Each number is 128 + 24 x the weight over its row's rms, rounded and kept within 0 to 255. Layers, rows and columns count from 0. Numbers have three digits each. The size before them is the row's rms in percent of the matrix's.

# layer 5 attention query, 192x192, rms 0.0756, rows 25-30,57-62,89-94,121-126,152-158,184-189, columns 0-63
089:126115142120130131144148128133115120066154130141112097158124133124101167109126130116106122088135140141116123146160120139094125128155122116138096103141128129081110169103107107124140137094140090
114:117124120148181151085143094126127127120116131143116112139104146125139116170110134147108119159126153086127115137095130085115156082136152084142127119147157117096129131135144175137111126145167162
077:143138130126113084078118099113106102123123180150132122160113133128142141123160108133126139159166183098132119098137129069113173132147159139082096078103117119123115144136147167122082114132165190
083:107124141109159118198136106127143142156125121126129122087136109141108159147135095141103157111131050139113114127132132140143130135110107140141104157118095152175126105129126077126142155107130137
073:117122097141149146162131069126119088121132135153154131107149162116139112117108147144137087126125128107112130112110153100128112112148133108135118089138162123181123151114158121112104101139149155
083:137134133136153114108126097133153136117144176146139129128152156124128138124122134124132098166171098146116173092107128071113127177150103132051085128108138155124115105106142136128105127115157142
114:147119107139096108159149174163120120139121058120084125126140103157142155096154153103122132072113139093141141150098087172107151111157142099166127130105126110144138119139099131114125155139159145
106:138131120157119159106185129134112146122140127152123167153106165132151154165106108119105131160133151085116124139094099110127161105161118073120156078161138154132119124121164131130111106096129121
107:151130132126139118126136145120101101164139137162138136134103152124069105128158129150120167131114124125172114124129149142132184126147111130127116108167122099132137100146208138136141134101187172
118:161140138099118129182143095131104118122124120129149119097107106143142120151151148117148128113135134149132144088166166156141091125084111118118138166095079129136141101126075075176132122142081104
111:136130108116160127098154130117138093120147124157132141133128150126113105146155121109098153134128110126083093131110163085148140136150141093145147133155154133148119149143188184115110104089131142
117:163135141138135131081123132103126157118151148112124138131119142155117159138112133123116144145122096066131161103108123118141186132151116106120119126137127124089128146118195166113096116112131142
117:150136169109118158113122121115145125147144117104111110134098117138165146084172154145121104120123117131148131128153133144115117105142157099133145121109108113114115147113098124115096137126148139
092:181131102149125097131100113128139150136136134141108154123128153120170133127115175151110092141121143100114150142087150107118124104132140129159123176131125098099139146126160111140108105138165132
086:142138104140133152103126107094089098137107139124123115107123124129142125138119159146117114132152160090126172100053118141134158102196115106158149110113121087121134115119141126142108098131180161
099:157121144105116136137114148151107130120092129152129107109128110175105155123084154148152134152118119097123149104113125177140120130095137151088135097156077126127125099171095124130140099171132142
119:100187118167175102147154135140118143141119086131126163121142145144108109177145144109115173112167187101143118148118125097156140114104092096153139160107150140120140152161130145144082117124126132
104:122138113170159156089104145102124156153124101131151146155118137151122150116126142107116121124147133110153143126108115109148186112148099102125115114095120114099121148137168125177113107128208169
111:132111127132114135124157127101127102134120097153113149145147154147153137141097150112088095079146104148107144127118128120115150113170108155150067100101096097176109115138109096171139126132126155
102:127151133108162124120126109144174105099125161123117190116159185097125137151203098118120095174123135087121117098131101106148138138103144087126148077166172135117119105117162126109105107126104131
116:134160069106142158120113115116113123171083108120140132119096119163116109167136139159111080156133117111123126111144133107137192116116122089125152137097145095101158128135151165144142114165175127
100:112140145123121158158151150126137161130192129113109074116093099144112115131128113111124162117128149158145123152131186153154103116140085200100138138125098141120149119172141069166165152137126112
079:133158143138158104107163110132134105132116083137111149058135112117108126155137155144155126113082130115089114129125185106136146081144142144166099101139136105111121158110190113135150126135128151
101:112143111114131152124125137115082137184094101118123135121091130147136123159130177111098084122135106103119162142147102126114185107129112149141131145132129099146156149150118145157158119154171146
125:147140105171147129119140122110129161140119131161117149159126125160160171102126153125137099140177112092143175103123136139116136118131093108148121159093145109108112124122148150107092089106139094
158:120124153144115157145155065132119162107103147112107138097141139159165159088138133151128120089133097121104163112103136142133159138145123131133129120103100099109117103121109082123125108124136145
121:164161124147144173103143106125160152125133121111101145109104119129136124133109156122107168131124159091141139156103137112197156112157115137126131108128119154163126123163143104114142163138086131
096:122143117133118122125161136118132155141129113132117115106111084181145177116118157140103151128119130088154131141134151122162129087115114131153171148106134102166131122146138136095097149105156124
150:145136101086089138131123146142135180128115143121135135109128136155144208124128147137154105132123123109134161133141141126130135113133155129149139150127045065092124108124126118098125122134136108
135:135149112115160138122129154114103121160111121135181117146095096143125119153155122138106126127140138111104167160119171161151148088167085140147153131104142092136103146173166088137107148114152142
083:106141096129112158107129119091086170147121141151105122117130150147133157113125125096131107154111101109111101135135101112124140154144100135109109107105106121128138111109157116136123113111158147
082:124143088112149151112085143164142146133137107163119133094098151119109108148081151090081154147091140151170143148150142083128176116145133126103094083122125148146164117157150132116146132158110148
092:137117121113120139117176127152123092123112130150170125140151153144127160186104128139110079119106141125110137098141118104108150095178138103133116100168085140113124134119130102146134078142155110
098:135100087160130126093126138132089151129111105135114134150038130132144126174163134143097113130127136086111146104143110113138156148164116078118135133093094140116138136121141156113131099121162173
112:127124080140160152102119148138127113153105113123118122136085129166124098195141137151118139154127129104120129113131119132152145119144097067101163119107144118111164119161137161133118128148172134
102:154131159133107121181147146114106151123105150105125140159138116155151159127104118112149099106175130162111134107157131136138057117085137106139127121099120129117117099104103122144140115120107098
084:136100098155119144112143127122138094132124108150110137118100144156154103167147123140113116125125132069062175119118123101161156131118130068136133110074146101131142151101145118125110087127126137
# layer 5 attention key, 32x192, rms 0.0673, rows 24-29, columns 0-63
097:123126083169107140147079156097108154198155080153131104115107180135109114097109149124139116143145115145175132141102108135119112071133088146169128183116146109139163130161104129120113131201157134
127:103095117116094155151157148127128118140117103110117151111126139162140114124141147112130100120118146143127146130112113135165140117175147150105139116125112118082133101111170095157137089131144114
109:117105099167134139119137124127145131152109098150114118141107143140134136174092161134098139125145103128097153136124170135177148110145106174123142086127114179123155116134141122118142158175097156
098:106125130154133148111154137095107134151075087153108095136136163159163128138083127136078094146123106120112119124122142095128137100107110076175145140122146118188174122150104110123106113169122120
124:075136094118087150096099140129156159113124173122114132114142143145146148119119110112170129137131200124141122095146117161112106115132147131096134103122140073081118113113152147124097094142119145
100:112116139164106109111137164091131121170108081128130129134081129105111177147111109095097147137110174076129103160122120165163161124132111160151122130131106131118146122155126146148127155135088102